Part of a small language model's weights.
Size: 8 layers, width 128, 3 heads of 32, MLP 512 tanh GELU, vocabulary 1024, 1.65M parameters.
Architecture: learned positions, biases, capped logits.
Each number is 128 + 32 x the weight over its row's rms, rounded and kept within 0 to 255. Layers, rows and columns count from 0. The size above them is the row's rms in percent of the matrix's.

# layer 4 MLP down (transposed), 512x128, rms 0.112, rows 173-199, columns 0-127
size [ 97  96 105  97  97 100  87 102 102  83 116 101  88 106  96  98 107  93 102  93  89 106 101  94  96  83  92]
[[109 134 144 138 128 116 129  77 104  98 136 158  76 181 129 181 135 142  79 108 149  86  94 115 125 156 106 115 189  72 152 156 132 110 107 141 143  73 142  75 111 125 105  99 144 178  94  72  95 124  61  97 153 115 123 104 156 190 144  98  73 108 166 118 127 114  81 107 138  94 115  83 127 131 165 146 105 140 139 154 137 170 139 156 156 126  73 163 181  77 158  84 109 207  88 157 106 125  88 165 153 136 110 158 150 108 238 163 114 134 142 164 115 116 120  88  69 131 138 131 147 132 147  86 158 101 108 143]
 [140  86 152 156  85  75 116 103  97 132 145 158 140 132 149 130 101 146 103 126 169  89  67 173 157 151 117 157  89 176 129 136 139 154 160 151 153 158  87 113  76 154  90 108 114 131 165 106 162 139 125 166 101  80 174  43 137 121  93 156 148 151  84 154  97 176 153 163 157 119 127 119 109 144 174 148 100 148 220 133  86 158 136 151 115  92  65 163 140  83 167 102 108 128 122 131  86 111  63 136 152 188 185 112 167 109 142 166 165  97  74 115 123 123 124 139  97 137  87 131 162 108 121 189 133  80 120  92]
 [119 134 158 155 132 160 143 149 139 144 195  70 146 194 142 171 136 135 139  79 160 108 142 110 135  77 154 180  70 137 171  85  99 206  94 124 147 100  89 150  78 154 124 186 161 140 164 113 115  89  91 156 155 136 120 124 146 122  94 148 120 141 114 124 132 140 174 131 131 108 124  90 116 209 122 111 159 114  87 173 103 176 110 164  80 135 149 165 117 119  77 156 153 153  86 105 119 140 185 147  52 143 144 190 171 107 184 122  96 126 111 159 125  77 107  87 101 138 154 139  84 121 112 161 138 157 182 134]
 [160 129  96 126 125 119 147  39 114 113 122 176 152  94  86 127 154 141 144 129 114 157 168 102 179 112 132 147 187 134  94 111 142 124 116 115 131 119 104 149 132 183  95 130  82 115  88 137 228 121 148 175 138 153  64 127 139  80 171 131 130 174 106 139  95 116  42 144 208 128 157 115 135 104 135 144 179 143 144 121 122 102 139 141 148 168 122 127  98 149 111 106 143  91 105 160 149 143 150 132 164  62 105 138 104 101 110 159 131 132 169 126 162 141  63 108  94 153 117 186  85  59  60 110  93  89 125 169]
 [166 108 129 129  57 119 141  84  96 146 163 126  84 116 105 157 146 110 149 111 140 102 155 103  99 132 163 137  82 109 116 121 141 169 117  66 117 172 128 127 138 166 110 173 139 155  60 178 129  70  59 130 113 139 132 101 155 136 143 106 132 128 118 134 121 129 196 156 140 180 153  96  72 134 107  72 176 149 159 126 158 129 139 109 156  96 144 160 118 106 131 110 137 168 148 148 182 191 119 166 106 119 107 158 114 169 160 162 166 165  89 182 114 110 129  56  75 122 224 154 165  54 103 117 103 142 131 143]
 [120 118 137 162 142 113 109 159 148 112 124 168 184 105 118 165 172 202 133 105  84  92 134 154 198  54 134 102 119 167 116 104 124 129 175 155 122 173 107  61  69 162 143 118 139 198 117  71 123 163 166 143 121 147 113 178 149  93 113  81 137 162 121 138  98 101 156 186  54  95 139 101 115 135  97 147 144 108 144 152 157 192 154  46 136 110 158 121 120 128  97 116 133 111 153 124 134 164 112  97  93 140 112 135  71 154 113 166 106 141 127 100 147 101 128 134 115 179 186  77 115 133  93 147 109  85 144 183]
 [170 119 166 108 139 130 142 130  81 150  85 138  55  74 110 110  94 189 135 154 123 103 118 110  93 106 137  87 134 150 150 140 132 140  61 114 129 183 137 134 174 110 102  73 151 112 166 127 158 138 141 109 180 127 140 121 187 168 126  86 144  96 142 119 131 118  86 172 133 168 107 146 116  80 146 188  91 151 108 178  91  78 137 120 102 150 107 183 129 126 121  59 153 108  68 140 157 146 143 182 152 103 109 141 146 141 212 104 148 160 120 145 147 106 129 169 163 163  88  69 187  74 178 140 154 150 123  98]
 [121  91  74 130 107 162 150 166 116 159 112 126 140 147 101 193 127  98 142 119 113 101 130 147  91 112 121 160  86  84 219  87 169 135 104 124  88 121 172 126 158  98 186 169 122 110 145 198 159  95  52 165 131 147  92  75 136 159 103 128  98 107  62 149 180 143 138 125 158 137 124 142 145 123  89 173 136 197 173 112 167 128 152 185 158 119 181 137 103 141 127 114 162 104 130 112 179  70 172 123 111  93 123 121 123 190  71 124 114  94 133  94 138 135 108 103 114  95  90 147 148  77 111 133 123 176 154 149]
 [137 118 162 167 166 155 103 125 111 164 143 121 119  92 106 159 109 126  84 117 153  66 133 134 143 130  84 133 161  67 123 130 153 162  55  94  79 138 116 162 205 165  83 153  91 186 119 101 120 110 171  63 114  78 164 136  94  69  98 109 131 103 171 155 133 193 156 127 110  82  90 154 129 140  88  88 125 113 107 177  66 149 140 130  96 151 121 164 113 132 108 135 155 185 122  62 124 152 152 111 100  94  93 203 152 127  94 155 152 190 142  87 163 132 148 150  94 145 131 126 143 158 116 142 123  91 170 124]
 [148 126 110 152  99 157 144 170 145 128 173 141 123 162 168 168 128 168 151 158 196  71 120 171  92 101 144 126 151  98 154  97  55  79 124  97 142 121 166 156 115 127 130 120  56  88 143 144 112 146 158 168 140 127  97 140 138 117 112 136 129 160 116 181 156 114 180 109  98 184 111 116 143 144 122 104 142 168 125 167 220 140 134 121 145 147 107 176 141 202  96 151 112 133  86  91  79 160 179 144 180 101  71 125  70  82 162 148 131 175  77 149 204 171 146 154 141 134 141 174 117 121 119 118 119 144 119 120]
 [121  66 137 139 157 128 125 169  79 122  85 149 148 175 128 124 130 146 107 142  97 151 191 154  90 108 114 100 109  86 124 103 118 170 134 156 106 148 122 137 123 130 163 152  73 100  97  72 131 137 157 134  67  35  67 102 159  93  88  87 120 142 126 142 153 154 122 114 160  96 129 125 102  56 218 103 146 132 217 120 130 129 126 125 142 139 117 199 155  86 129 122 145 182 110 162 156 107 126 130 147 178 160  62 170 111 120 112  99 142 142 147 123 112 167 111 207 155 154 109 100 137 145 134 135 117  85 165]
 [ 84 100  84 143 143 130 124 118 136  78  86 169 122 141 159 123 176 181 125 132 152  99 140 127 149 152 137 173 104 162 167 161  88 175 115 129 151  89  56 113 109 146 148 170 172 184  86 105 133 164 130 139 135  83 162 198 168 135  84 149 143 150 144 170 132 169 108 137 121 108 168 110  96 123 143 135 138 170 107 142 118 137 139 121 186  98 139 121 140 168 107 107  97  85  95 191 180 134 188 111 169 165 127 139 147 176 117 112 173  91  64 111 138 147 167 170  68  93 113 172 176 132 111 175 200 160 114 148]
 [ 90 156 121 146 116 147 134 119 101 134 132  75 143 101 139  94 116 142 126 139 131 156 145 118 121 119 128 132 140  85 172 119 144 110 105  92  93  99 109 141 140 122 154 116 190 139  94 126 129 130 130 140 145  83 128 147 136 153 125  53 147 104  90 152  87 109 181 164 140 159 147 110 144 119 190 131  56 131 119 188 122 145 115 130 163 152  84 142  95  80 113  83 144  88 151 141 114 139  87 124  73  22  98 137 108  42 163 209 190 183 138 154 103 158 173 101  76  79 170 115 144  86 100 119 106 181 139  92]
 [110 111 168 119 112 152 200 150 125 182 173  83 101 121 147 117 122 162 164 130 150 124  80 125 113 130 135 185 159 102 114 120 116  98 131 148 142  62 139 171 162 183 129  91 144 142 174 149 138 149 169 196  59 185 108 173 128 140 166  94  81 100 135 158 142 100 108 142  75 165 114 106 147 106  62 177 145  71 138 140 126 130 139  93  79 102 134 171 123 140 161  71 151  97 146 124 117 142 187 160 161 170  95 172 167 125 111 153 159 123  98 116 116 133 131 148 148 106 111 171 145 132 108 155  73  46  81 119]
 [169 110 135 162 132 117 106  75 145 142 157  86 109  95 109 130 126 203 135 127 129  86 109  96 154 119 138 131 133 120  76  93  87 178 145  80  98 142  98 118 121 103 132  79  99 112  84 130 120  78 126 150 142 209 142 147  97 173 124  53 123 151 161  64 132 118 105 110  90  79  92  80  58  60 147 119 158  65 136 102 107 129 128 119 112 104  75 186 153 114 100 115 141 131 148  94 111 165 162 125 158 122 148 193  47 110 155  92 129 170 128 125 151  82 122 161 122 119 114 115 111 111  86 159 121  66 150 142]
 [178  58 124  87  86 133 132 161 142 175 132 133 181 124 158 118 119  56 155  94 139 104 140 126 160 145 126 103  72 155 121 106 114 207 120 113 115 192 160 176 183 128 203 183  86 139 116 128 134 109 151 131 138  91 100 129 107 130  94 110 134 140 197  79 121 136 128 130 131 148 106 130 163 160 155 182 190 163 167 164  86 106 141 101 168 170  72 113 132  89 157 143 118 168 130 157 173 147 130 124 137 161 157  76 136 153 158 100 137 141  74 165 152 164 100  71 124 186 153  78 145 126 134 144 101 117 107 118]
 [131 146 182 142 143 155 130 140 118 171 196 138 120 139 116  95  65  95 168 167 156 124 166 138 151  87 112 156 148 190 107 123 163 124 155 109 153  99  94 124 152 169 111 100 105 151 135 163 166 120 134 176  30 137 133 126 118 121 105 138 101  89 134  71 168 161 119 126 141  79 151 139 114  97 126 141 104 122 138 131  64 129 194 136 105  97 128 126 164 124 120 108  86 138 138 114  46 104 147 127 104 166  69 164 190 182 146 196  91  88 155 105 140 140 166  97 128  88 108 176 179  96 122 155 153  79 180 125]
 [121 190  84 126  72 137 109 153 149 163 105  74  94 111 106 105  98  88 107 161 148 158  88 102  84 143 131  69 123 102 134 204 156 119 128 126 185 193 140 102  94 154 132 131 156 179  52 122  92 146 101 149 125 203 126 141  75 134 122 129 116 147  93  73 109 126 100 125 126 169  80 126  71 121 162  65 136 144 163 116 125 101 142  87 162 119 150 108  94 173 154 152 102 127 183 117 113 140  74 110  54 160 119 125 146 106 146 204 122 113  95 149 124 133 169 112 138 140 163 121 117  90 109 112 136 154 165  81]
 [165 134 167 117 108 161 147 168 139 129 116 134 109 166 188 110 188 137 168 118 120 116 116  91  41 185 158  91 122 108 103 139  96 149  34 117 116 168 125 132 121 114 146 113 113  81 145 147 122 153 109 140 155  15 102  63 183 127 173 133 131 118 128 107 127  90 137 132 147 100 115 137 122 124 117 134 149 112 117  82 147  50 102 151  92 144 170 146 108 109  69  98 121 119 152 100 157 164 106 122 133 152 158 131 132 182 118 126 128 121 132  89 172  86 162 155 151 140 124 189 180 167 128 143 136  40 101 118]
 [201 156  99 151 102 116 137 111 124 149 113 120  83 104 118 111 164 186  81  74 204 112 121 101 139 176 121 134 116 130 107 184 111 130 132 112 156 154 160 103 123 149 176 117 164 141 149 150  78 103 109 161 133 146 114 116 102 164 127 148 133 127  73 109 160 110  97 122 140 180 141  35 121  75 168 111 109 119 123 126  68 119 184 131 132 194 114 206 134 149 138 136 108 102 147 118 205  93  86 125  83 173 140 112 133  98 201 168 116 174 135 152 133 108 163 140 136 181  97 124 145  84 133 187 116 110  97 127]
 [107 129  75 122 139 108 148 154 120  66 151 169 113 114 158 142 103 131 105 137 145 144  92 102 106 181 124 205  88 125 177 107 117  94 139 135 142 172 104 141 122 110 164 136 129 104 155 124 128 175 174  93 214  99 118 150 128 152 215  69 164 193 160 123 106 115 111 113 143 167  99  99 181 126 178  92  94 125 147 201 138 120 142 145 126 138  63 139 132 130 180 136 127 140 134 158 111 158 133 115 162 200  86  79 134 112 172  73  99 143 135 171 108 169 138 165 160  96 172 118 165 134 184 113 171 118 121 129]
 [ 93 132 158 107 134 116  76  98 169 176  43 149 118 110 114  74 108 133 137 173  80 142 117 182 142  97 193 136 155 142  97  99 168 104 134 136 116 179 110 130 110  82 204  74 146 129 136  85 111 139 158 143  98 104 120  79 145 136 152  83  69 148 161 162  99 140 145 125  97 102 130 139 151 121 164  71  74 103 128 122 174 140 138  79 124 115 137 121 101  94 140 154 103 209 143 109 169 158 138 140 173 135 154  51 103 156  90  99 145 189 173 167 168 139 166 145 131 105 109 155  81 132 129 103 147 143 136 164]
 [112 136 193 135 136 142 205  90  91  72 156 101 157 176 150 190 118 153 143 148 144 104 139 197 175 182 149 155 161 156  98 184 108 141 109 194 124  93  49 119 127 103 171 158 127 124 163  82 148 120 161 118  74 127 142  85 154 129 127 127 126 148 137 169 112 105 118 163 190 144 123 123  87 148 159  67 121 129 135 121 114 109 132 103 120 137 129 153  99 119 126 151 133 168 113 142 112  73 168 150 185 146 170 178  60  54 135 139 135 153 118 116 100 115  94 133  97 166 115 130 103 136 142 121  76  98  82  78]
 [ 85 140 118 130 134  71 124 123 105 198 176 192 149 147 148 135 164  43 137 126 157 113 150  78 123 133 137 129 111 115 153  91 144 105 152 123 137  95 124 135  86 165 152 155 128 160 147 167 144 128 135  87  68  98 147  74 185 157 126 149  90  98 105  89  72 113 156 145 121 122 173 139 126 125 164  93 121 187 153 117 137 118 138 143 185 129 109  64 143 148 103 144  41 114  97 120 130 170 152 109 127 172  86 147 135 102 116 134  98 141 138 119 128 160 153  59 117 180 203 108 137 162 139 139 143 190 185  68]
 [149  51 132 138 149 106 110 105  76 116  73 150 183 171 130 105 146  42 113 172  98 148 139 129 107 101  81 159  82 161 116 109 109 140 119 101 120 132 139 102 113 135 193  94 117 166 162 143 121 134 108 140 123  99 168 101 115 136 119 158 103 122 102 147 119 196 107 139  98 150 208 146  68 121  74  95  68 126 192 137 147 107 173 149 172 113 164  83  91  87 117  58 141  63 140 149 128 148 104 129 101  90  84 107 130 141 173 142 104 126  98 153  98 169 127 134  96 132 131 171 126 113  49 158 126 106 133 142]
 [175 115 145 177 104 106 114  39 104  67 111 134  99 128 113 144 145 103 110 169  65 117 103 147 152 151  72 154 123 103 145 121  89 134  68 197 127 141 124 131 113 119  54 110 135 170 162 146  86 129 143 127 121  79 142 159 112 122 139 191 137 130 127 130 105  80 194  98 141 136 173 122 186 194 148 138 137 140 118 143 138  68 115 146 133 167 114 169 120 141  89 119 154 156 142 158  87  70 105 133 112 132 137 155  87 130  17 187 117 156 116 144 143 124 117 189 134 119 122 120 174 103  90 162 128 115 162 122]
 [127 120 109 146  96 190  98  70 136  81  63 100 104 108 130  86 120 121 165 132 128  87 130 140 191 158 147 120 163 144 185 137 171 174 143 110 151 135 160 119 164 121 150 145 156 130 122  75 160 168 195 120 169 124 197 100 133 118 157 135 101  71 118 136 157 136 117 149 168 174 132 136 142 127 163 107  84 110 170 126  84 140 149 187 119 130 154 135 162 152 120 128  40 137 160 159 188 149  96 184 158 194 198 146 125 145 138 136 146 133 153 159  82 179 109 122 129 125 103 121 101 149  93 113 108 125 175 192]]
# layer 4 MLP up, 512x128, rms 0.0968, rows 174-200, columns 0-127
size [ 97 101 102  97  96  87 104  92  91 105 107  92 105  92 101  99  96  97 100  93  99 100  98  99  80  92  93]
[[ 93 122 150  97 148 106 159 105 121 104 138 151  99  83 103 118 126  90 165  93 161 188 114 110 103 111 144 183 169  79 140 164 115 125 105 105 144 120 186 126  74 157 110 129 127 129  90 150 124 140 173 135 138  89 115  71 128 113 137 136 174 155  92  88 119 125 107 131 110 159 152  83 147 162 121 163  91 133 103 103 124  98 105  76 177 167  99 122 214 183 122 150  93 142 167  63  92 133 175 103  73 133 170 118 150  73 114 134 130 161  64 119 182 136  87  55 128  94 165  87 105 118 177 124  67 126  85 141]
 [116 146  97 136  91 104 144 161 162 134 162 104 142 160  97 138 163 144 144 154  99 100  76 192  99 118 139 133 124 104 109 164 152 135 143 174 142 154 121  75 130 143 192 156  82 203 136 139 194 132 171  67 125 139 105 154 154 122 105 112 125 111 186 148  87 110 121  55  89 144 100  93  84  75 142  82 152 110 162 137 143  91 143 153 152  65 165 125  92  55 110 138 134 117 107 101  88 106 108  97 146 184 134 105 107 136  97 146 182 170 137  93 127  56 113 119 119 184  48 112 141 108 121 120 152 136  98 149]
 [108 103 144 119 125 103  89 160 157 142 145 159 129 121 111 123 174  80 154 109 152  95 150 156 104 164  47 160 134 128 116 219 116 138 197 104 165 113 176  67 142 105 148 149 160  92 117  53  73 123 138 132  97  91  94 113 127  80 146 133  97 150 105 117 116 122 147 104 105 134  61 159  85  99 144  97 150 127 147 112 132  73 139  98  96 116 131 122 162 183 138 119  71 116 174 142 135 154  91 107  83 158  94 142 168 124  96 153 137  88 130 131 129 220 116 150 160 128 114 108  93 132 112 137 122  27 135 166]
 [195 123 179 167 132 133 132 136 149 135  88 106 146 116 143 106  42 191  96 144 178 144  93 119 233 129 162 137 115  82 209 108 161  88 112 103 129 134 117 110 154 158  92 140 119  89 128 124 146 142  86 144 169 169 143 131 118  89  81 110 119 130 144  77 145 146  92 113 122 156  93 142 110 102 130 147  88 106 132 177 107 111 142 101 136 127 108 103 122 146 125 142 120 154 107  86  57  86 123 129 135 142  77 139 128  94 167  85 122 142 110 152 189 118 220 119 105 163 130 156  65  66 114 140  78 100 138 116]
 [ 89  92 154 148 123  87 133 128 123  69  95 172 168 116  73 178 100 147 138 114 134 117 117 123  51 112  99 184 136 138 147 136 122 130 111 137 123 148 102 123 151  65 176 138 144 169 100 130 132 155  85 122 177 189 116 140  95 152  81  95  63 117 113 155  84 182  70  86 125 133 139 146  75 128 174 149 129 167 110 123 173 138  96 137 169 188 191 154 168 139 110 106  94 153  53  87 117 126 119 110 135 103  99  91 126 105 165 129  96  83 146 101 121 174 123 154  72 139 116 134 192 137 170 115 109 152 118  67]
 [147 144 146 126 152 119 118 139 135  53 181  85 174 141 127 173  77 115 108 154 107 130 152 173 136  88 120  68  85 127 141 144 118 101 137 117 115 174  72  72 117  94 135 137 146 138 143 177 192  88 100 132  93  81 143  96 117 119 197 121  40 128 108 132 141 145  66 130 152 127 137  44 103  90 141 101 162 108 129 106 143 116 129 142 199 151 135 102 117 115 133 126 116  95 124 141 105  93 140 126 113 150 126 143  64 150  57 162 137 133 146  99 116 105 137  87 146  87 161 132 100 149  79  64 175 188 104 167]
 [104 112 122 123 122 145 209  76 177 149 141  73 233 140 123 123 132 168  74  70 159 165 112 141 172 133 178 124 116  80 142 104 122 103 136 133 108 121 108  95 168  96  94 102 168 148 114 159 152  86  88  84 133 121 136  85 123 142 143 160 151 126 124 132 161 115  92 158 171 127 104 160  84 171 105 109 171 173 180 134 105 154 100 150 136 116 110 121 160 112 164 143 101  86 144 100 112  96 144 178  94  74 150 134  56 126 199 134 133 162 178 126 107 125 139 122  86 117 139 151  69 131 135 138  80 104 169  72]
 [141 148 141 169  97 168 130  96 207 134 105  89  98 159 135  42 117 121 128 105 178 127  80  59 184 153 176  92 128 102 157  98 145 123  98 116 100 107 140 180 155 140 181 163 131 155 130 123 136 130 167 136 111 109 102 132 129 163 112 135 103 140 158 173 126 128 142 146 106 127 155 138 175 184 105 154 177 164 101 101 140 126 182  94 155  66 137 117 158  76 135 136 142  86 116 166 120 138 100 126 119 136 122 134 152 140 157  87 104  95 126  87 183 104 107 148 132 142 131 160 195 127 120 109  38 112  84 226]
 [146 130 146 121 130 115 151 163 190 107 111 141 143 156 166 152 159 158  71 163 128 123 110 184 136  82 156 118 104 138 131 150  65 187 121  88 181 115 115  91 136 126 150 173 105 157 116  80 102 187 164 143 142 158 169 120  89 193 129 134 114  82 152 110 162 151  71 134 135 154 171 189 139  95 116 152 100 113 116 133 122  93 125 153 165 150  65  93 122 134 118 185 122 127 140 170 110 152  88 136 141 183 168 104 163  71 158  83 145 119 112 164 151 150  85 114  58  86 159 205  88 149 158 154 136 123  95  89]
 [138  44 176 149 150 175 149 123 102  73 176 168 191 189 116 130 137 106 108 105 108 112 136 107 150 167 175 108 160 143 119 130 106 126 101 141 130 174 120 103 122 105 133 158 139  51 126 214 108 105 147  81 145 162 137 172 163 102 108 173 109 127 143  85 125  97 108 123  91 117 139  95 164 151 157 133 143 164 135 137  56  78 120  93 114 138 131 168  84  85 122 149 106 174 159 103 108 119 142  85 170 140 141 101 136 159  92 141 163  75 160 151 132 101  77 153 220 171 132 162  72 144 143 137 138 116 128 116]
 [146 131 164 109 119  81 148  58 128 129 128 150  74 142 102 109 130 156 137  87 150 213 172 128 132 117  87 166 163 199  69 126 169 153  92 134 100  54 173 128 176  97 149 186 145 117 119 146 139 100  92 159 128 102  47 113 116 138 146 134 109 125 137 131 151  98 112 151 138  82  70 160 178 101 110  95  71  83 159 148 142  87 109 187 143 152  99 113 162 170 138  86 114 149 105 133 124  85 114 159 130 110 128  75  83 141  70 176 100 169 115 125 102 120 135 153 159 128 139 138  81 110 142  98 136 152  76 131]
 [ 48 145 130 154 136 188  94 114 142 100  91 123 103 167 156 117  98 203  90  94 195  90 159 109 115 133 146  59  48  64 123 120  82 121 136 134 126 137 171 142 114  94 124 129 113 137  80 118 122 117 144 181 158 146  91  99 133  63 108 177 113  89 141 138 118 130 156 182 141 125 137  65 121 147  84 118 127  78 125  55 161 117 126 150  92 171 140 139 167 142  93 131 143  92  86 178 136 157 110 165 146 163 111 100 113 105  97 151 118  89 162 123 165 141 135 153 170 123  94 178 108 155 118 119  71 110 171 124]
 [151  88  90 148  79 160 167 119 152 157 105 174 157 136 112 149 169 122 155 142  83  92 186 143 117 105 176 150 158 178 139 155 145 170  88 126  86 139  81 123 103  99 122 157 113 154  83 119 109  74 109  70 138 159 137  98 125 103 184 182 118 126 120 129 139 160  93 103 169 165 225 121  85 159 193 128  79 124 131 100 176 194 165 118  94 148  88 127 195  92  97 126 128 133 198  90 142 153 140 109 131  93 100  96 158 173 116 116 149 104 128  91 152 118 150  83 123 124 155 118 147 113  97 126  87 164 141 164]
 [144 141 114 103 149 137 116 125 115 148 154 127 147 158 109 129 132  94 126 117 148 159 173 155 130 109 131 133  81 152 175 170 114 120 108 130 134 121 113 138 149 129 102 133 127  80 111 177  90 136  81 128 153  83 147  55 133 150 148 120 121 138 106 198 135  77 109 124  92 126 112 165 149 129 183 116 136 151 188 120 170  33 179 116 130 155  53 172  41 147 117 110 178 126 155 111 121  86 102 123 120 125 170 121 175 111 138  54  95 133  50 133 118 145 125  80 125 153 137 105 146 160 143 209 154 196 181 150]
 [ 97 104  83 133 121 132 113  79 162 114 101 161  87 179 132 154 184 120 126 153 132 117 139  97  92 157 108 122 113 145 167 193 107  77 171 107  78 116  89 100 133 116 149 152 159 157 136 128 101 168 105 159 208 162 116 118 105 151 170 140  83 153 109 136 117  50 116 116 128 165 133 181  94  96 138 104 117 137 128 178 133 144  71  93 121 137 124 158 152 173 162 115 112  57 207 117 140 125 112 144  72  86 104 140 144 153 170 136 192 129 154  79 158 197 159 115 138  58 147 157 141 146 149 116 168 146 152 165]
 [146 128 127 148 115  81 154 147 180 122 106 158 138 108 130 135  88 183  68 114  94  67  91 148 121 163  75 150  70 197 142 151 127 158 137 120 144  72 128 104 152 144 166 141 102 127 126  52 178 146  96  46  95 113 117 119 134 133 135 110 123 153 144 103 125 135 153 109 124 126 101 141  64 143 175 171  96 106 137 160 117 113 207 122 169 171 182  79  89 156 114 125 118  93  76 148 169  83 132  79 103 148 102 133 131 144 214  74 152 113  88 144 134  92 117 126  90 139 141  99 161 130 147  80 124 145 100 139]
 [ 91 137 203 142 140 128 101 123 113 113 118  92 131 111 120 128 184 167 128  84 126 103 133 116 155 114 175 107 114 130  70 112 129 116  89 111  74  64 156 153 146  98 144 122 163 130  68 107 135 123  83  87 139 147 122  99 172  65 115 128 151 110 116 147 104 142 124 175 109 100  64 138 147  67  48 130 157  98 145 138 137 106 143 107 110 137 100 113 120 114 183 145 147  56 107 159  68 145 158 164 101 107 191 107 139 154 148  78 100  63 157  81  97 156  99  54 168 164 142 131 104 143 102  91 148 175 100 158]
 [100 125 140 145 186 133 104 156 172 158 124 118 192 118 118 140 132 136 153 118 117 148 123  98 169 160 135 124 121 174 143 143 143 120 131 172 135 119 147 134  99  47 172 123 144 160 148  85 153 134 110 148 160 160 126 123 108  42 115 122 130  87 155 123 118  93 124 149 105  85 129 107 179 128 145 146  75 134 137 162 110 179 145 145 138 192 131 180 170 164 149 122  71  94 183  72 104  72 169 103 144  35 149 162  75 127 120 176 125 199  88 100 108 148 148 101  85 141 145  91  88 173 152 160  74 154 145 144]
 [140 146 122 169 150 158 188 114 111  98 130 137 141 148 117 175 155 130 124  82 107 160 170 165  47 162 113  68  67 108 108 126 123 131 174 154 116 132 102 100 166 140  94  96 140 158 150 131 150 123 109 120 155 179 188 168 160 106 115 128 123 102 209 168 117 131 126  92 124 100 178 159 148 143  95 142 146 161 135 131 173 162 139  63 160 150  97  79 110 101 160  59 118 132 118  92 165 109  94 157 132 124 117 132 136 149 120  77 108  83 129 166 196  97  73  87 114 128 158 109 125 207  75 185 136 114 148 152]
 [133  74 145 129  86 123  98 111 136 138 131  88 224 147 109  97 154 119 132 148 101 130 132 177 174 134 146 182 157 146 160 141 153 149 178 165 182 134 157  63 165 188 130 148 145 123  97 155 127  93 155  77  67  47 127  96 113  86 116 131 125 114 158 121 166 134 145  87 151 116 159 105 153 115 208 163 124 112  84  98 146 160 165 126 184  97 133 135 101 106  98 114 149 132 134 169 150 145 138 103 144  98 111 138 178 117 125 159 115 135 171 117 114  62 163 128 110 179  78 122 192 158  57 134 111 164 151 116]
 [113 129 119 161 133 114 151 102  92 160  76 150 150 122  72 176 122  69 109 136 144  94 179 152 165 157 102 124  84 103  66 130  80 165 115 135 128  76 170 106 143 153 126 126 153 130 101 145 108  91  83 147 127 172  92 173 133  84 107 126  57 142 120  68  95 159 135  98 188 123 160 119 137 148 132 173 164 191  82 115 156 101 181 111 107  72 139 188 121 141 118 126 133 140 150 162 176 162  95 140 128 121 102 185 113 133 167 164 142  71  62  85 133 113 152  97  99  73 100 106 154 118 121 123 103 165 117  67]
 [137 112 141 118 151 159 100 129 108  87 166 190 149 129 122 120  88 142  97 109  39 147 162 122 106 113 157 148  99 118 126 130  70 134 157 137 118 133  88 113 132  94 108 161 113 131 102 102 118 176 145 157 163 165 155 172 168 101 118 123 104 179 144 158 164 120 130  75  85 145 172 160 129  58  64 167 118 138  77 103 140 121 171 121 102  61 143 131 119  75 116 132 122 221 128 145 185 138 154 147  90 132 172 111 212  86 130 156 101  99 153 177 163 156 117  74 122 112 120  56 139 139 103 107 155 156 120 135]
 [124  94 173 152 119  90 145 140 125 124 148 101 141 170  95 106 177 117  54 108 153  94 117 150  97 121 138 146  68 152 134 112 204 118 193 131 158 158 149 120 153 171 122  99 147 153 134 139 128  91  68 173 145 167 126 145  85 104 149  72 154 121 107  97 123 165  92 170 122  43 149 104 100 152  87 114 118 141 144 146  80 189 138 104 131 103 234 113 129 107  60 142 109 127 128 168  95 153  97 127 165 115 170 137 133 102 128 111 127 150 134 121 150 178 122 155 113  78  65 163 100  81 178 130  98 111 148  99]
 [117 118 112 208 116 141 107 168 207  98 159 101 102 152 172 146  96 114 136 145 148 138 104 101 131 167 127 133 113 125 198 101 141  91  86 164 146 112 161 154 146 137 101 125 156 149 104 131  76 103 163 156 144  99 105 173 137 155 118 140 233 137 129 139 116 162 111 135  66 112 127 122 128  72 181 136 115  27 134  78 104 129 142 119 137 178 121 148  38 152 106 130 128 146  83 132 108 108 109 129 111 121 145 156 129 184 111 145 139 119 130 105 149  94  80 102 158 101 133 126  96  63 184 153  94 135 117  68]
 [158 123 135 130  43 141  43 145 130 188 130 179 136  99 171 156 155  97 122 131  79 152  82 132 148 157  85  86 109 158 123 106  65 144 109 153 138 169 142  81 148 113 119  90 146 131 172  88 127 115 127 160 142 135 147 128  97 133  82  91 130 144 162 125 119 136  87 105 141 163 109 131 150  99 121 136 160 116 153  45 167 159  85 126 216 102 153 124  83  98 132 143  96 107 131  93 113 133 131  90 122 132 162 119 159  84 163 191 100 104 138  97  67 114 157 106 120 121 178 107  87 201 139 170 107  78 162 152]
 [138 117  79 147 148 156 137 171  96 128 163 209 136 114 132  98 179 111 143 160 147  60 155 128 107 141 125 114 132 127 101 157 128 216 115 118 130 112 122  85 125 139 183 112 177 114 123 119 131 124  23  74 107 136 118  92 181 112  73 103  93 115 115  95 174 119 134 101 145 107 134 129 129  99 127 131  93 138 121 122 111 139 156 108 127 153 116  75 163 135 134 140 164 128  74 180  86 118 116 210 156 110 112 140 141 162  96 136 121  41 100  69  88  70  98 144  99 118 128 178  97  78 120  99 133 141 156 176]
 [157 124 160 132 150 100 157 117 135  99 134 168 141 121 141 160 131 154  95 106 109 161 100 158 132 186 122 134 139 189 127 118 155  12  61 149  71 129 121 147 179 136 174 141 171 106 147 130 117 184 152 164 159  91 190 162 166 110 109 157 132 180 114 120 140 178 122 110 183 138 177 118  98 109  94 135 106 142 132  79 103 184 113 112 163 167 151 100  92  97  97 110 118  94  98  45 134 128 152 147 143 127 108 116 131 173  98 165  97 111 125  99 188 110 128  75  82 102 120 159 140 186 123 122  79 107 137 160]]